config = dict(
    n_layer=16,
    d_model=384,
    n_head=4,
    n_kv_head=4,
    head_dim=128,
    d_mlp=1920,
    vocab_size=17766,
    activation='squared_relu',
    norm='layernorm',
    norm_place='pre',
    norm_eps=1e-05,
    positions='rope',
    rope_base=10000.0,
    rope_fraction=0.5,
    qk_norm=False,
    attn_scale=0.0884,
    bias='none',
    tie_embeddings=False,
    parallel_block=True,
    init='uniform',
    init_std_qkv=0.0271,
    init_std_o=0.00415,
    init_std_up=0.0271,
    init_std_down=0.00214,
    optimizer='soap_variant',
    lr=0.00225,
    lr_mult_qkv=0.5,
    beta1=0.95,
    beta2=0.95,
    lr_head=0.00949,
    grad_clip=1.0,
    warmup_steps=200,
    schedule='cos',
    final_lr_fraction=0.03,
    batch_tokens=65536,
    seq_len=1024,
    doc_mask=True,
    train_tokens=344100000,
    steps=5251,
    dataset='wikipedia_en',
)
Each number is 128 + 32 x the weight over its row's rms, rounded and kept within 0 to 255. Layers, rows and columns count from 0. The size above them is the row's rms in percent of the matrix's.

# layer 8 MLP down (transposed), 1920x384, rms 0.0739, rows 486-505, columns 192-223
size [104  91  97 103 104  96 104  92 107 107 110 106  99 111 113 102 105  95 106 103]
[[126  96 141 156  85 105 216 142 106 111 144 147 129 143 110 107 160 106 208 177 166  48 137 136  93  91 117 108 104 145  91 188]
 [ 92 106 111 147 131 191 102 147  81 151 138 114 141  57 100 156 116 127 110 134 154 122 132 138 171  71 105 146 119 120  86 107]
 [ 84 105 159 124 206  76 104 172 145 124 142 141 105  88 199 117 122 168 107 120 102 113 146 134 148 129 193 109 162  96 138 133]
 [168 170  73 154 141 121 171  87 162 148 160 123 102 136 173 129 110 124 156  85 189 123 175 136 115 168  76 145 124 152 129  99]
 [154 154  96 147 161 112 160 170  98 137  97 151 104  86  90 146 141  68 114  73  70 189 176 128 132  83 170 160 146 135 111 143]
 [107 137 154 201 146  94 144 155 113 191 126 124  76 114 143 157 173 167 134 134  93 123 133  82 156 146 132  88 137 182 139 129]
 [163 145 106 111 172 149 142 130 108 157 117 114 141  97  83  82  87  85 170 115 163 175 142 102 168 154  78 169 132 158 139  93]
 [164 106 126 132 127 179 101 125 128 137 109 140 101 156  69  98 136 203 105  99 135 132 135 107  92 118 255 176 136 171 106 127]
 [118  91 105 112 117  92 160 134 151 113 139 105 175 115 119  82 133  55 126  79 153 152 124 136  89 108 119 106 103 139 158 108]
 [141 128 137 153 134  88 102 166 124 164 145 117 119  75  72 142 134  80  64 159 112 128 145 158 104 120 128 127 125 146 145 159]
 [151 179 133  54 134 111  99  95  94 122 106 102 127 116  85 168 160 110  86 147 112 103 128 140 144 123  73  82 128  99  97  75]
 [ 90 205 132 101 118 145  98 112 125 103 121 112 131 131 157 131 146 169  96 103 115  56 123 147 150 158 128 116 155 112 155 101]
 [127 134 140 136 110 167 128 161  95  81 204 150  97  92 112 136 114 153 113  78 122 165 104 173 168 177  78 130 202 160 131 105]
 [ 77 154 152 176 135  97 131 195 152 129 129 130 208 144 113 117 142 142  98  90 101 126 168 164 118 132 110 124 106 136 111  87]
 [157 129 157 129 123  93  46 200 132 164  99 116 117 109  41 133  51 137  86 122 149 108 136 164 110 127 170 140 151 152 120 128]
 [105  85  73  82 119 112 138 129  92 121  78  85 119 103 100 129 125  59 126 125 112 168 150 131 162  85 126 112  78 108 119  96]
 [120 125  69 117 113 140 115  99 115 146 139 154 159 117 123  90 128 103 110 114  99 153 100 114 105 108 117 131 143 125 134 104]
 [116 144  93  52 178 151 134 144 104  82 120 149 144 185 118 175 139 103 109 109 147 112  92 145 120 143  89 111 107 160  94  84]
 [150  91 130 177  95 157  85 114  90 160 163 106 163 100  65 138 156 107 134 162 219 157  66 143  95 160 120 180 161  89 112 125]
 [132  87 159 107 166 119  86 138 139 126 104 178 176 134  94 186 199 197 180 115 143 112  97 173 142 159  51 139 146 125 153 187]]
# layer 8 MLP up, 1920x384, rms 0.076, rows 487-506, columns 192-223
size [ 85  98 103 110  95 102  99 113 107 107 102  92 106 117 104 105  93 102 101  82]
[[187 114 128  59 146  92 177 100  92 133  96 109  69 156  87 105 179  89 174 137 124 112 127  95 160 102 149 105 149 161  97 158]
 [138 110 114 135 169 143 152 169 160 194 152 125 142 128 153 113 103 172 205  97  74 105 161  66 134 120 171 100 156 120  97 127]
 [122  98 111 130 105 133 211  98 157 108 156 118 197 225  84 121 131 134 124 100  86  53 162 155 104  88 124 143 176 120  75 169]
 [110 104  72  71 152 108 126 128 105 166 140  86 134 125 156 118 118 173 162  83 148 109 197 143 112 132 115 134 165  72 147  83]
 [203 123 116 125  83  74 112 149  62 140 159 116 139 151  90  92 122 131 115 123 150 102 120 157 115 169 124 214 155 146 135 164]
 [117 141  99  92 111  82 147 172 116 177 134 139 144 171 124 177 131 157 170 166  91 139 150 148  47 107 113 114 140 118 141 109]
 [120 174 115  89 192  87 100 121 121 139 110 101 172  89 169 139 109 107 170 102 131 155 122 132 117 170 138 104  71  81  99 132]
 [184  88 177 124 173 167 141  61  97 190 126 157 129 139 131  85 116 132 131 148 115  99 110 171  67  93  95 143 124 158 197 102]
 [129 188 144 153 133  86  33 150  69 108 126 149  99 145 128 136 145 148 146 191  97 172  68 146 121 117 162  87 107 128 104 117]
 [129 134 110 172  77 115 162  90 144 191  75 117 163 125  67  82 154 145 178  97  54  98 157 126 164 216 146 113 183  89 128 151]
 [169 121 129 109 116 137 132 184  97 153 134 136 114  44 151 172 163 122 111  59 142  98 144 141 108 130 161 136  92  93 147 148]
 [113 142  89 131 126 138 161 143  82 112 140 149 140 164 132 102 114 140  98 153 192 102 199  87 152 111 137 137 143  71 104  73]
 [134  89 126 171 127 187 148 159  90 177 170 178 110  98 137 110  76 104 110 108 142 159 145  90  99 104 127  95 110 159 153 155]
 [110 133 170 134 130 142  90 122 129 161 129 107 130 166 229 129 158 142  87  77 147 121 130 101  95 135 110 111 152 114 163 151]
 [ 78  86 142 107 104 145 128 153 167  83  98 143 100 137 129 146 112  96 173 189 140 123 150 145 116  96 125 119 167 154 149 122]
 [123 162  67 100  86 150 137  96  81 148  61 161 141 139 122  83  57 119 176 157 182 141 123 128 115  53 103 111  99 131 142 119]
 [176 107 165 167 135  76 114 118 203 130 121 107 138 142 145 108 143 166 120 129 154 113 133 138 122  89 129 113 118  90 127 194]
 [136 135  98 124 126 132 103 115 125  74 136  98  93 109 179  95  95 102  75 178 143  63  90  87 151 184 137 113 158 166  79  95]
 [111 115  88 143  83 132 132 153 140 100  72  67 133 148 127 146 174 130 184 134 195  92  87 125  74 145  86 102  99 140  96 145]
 [169 120  69 106 136 138 131 171 158 204 165 178 171  93 161 157 100 125 146 141 164 158 133  41  67 117 127 195 130 157 150  98]]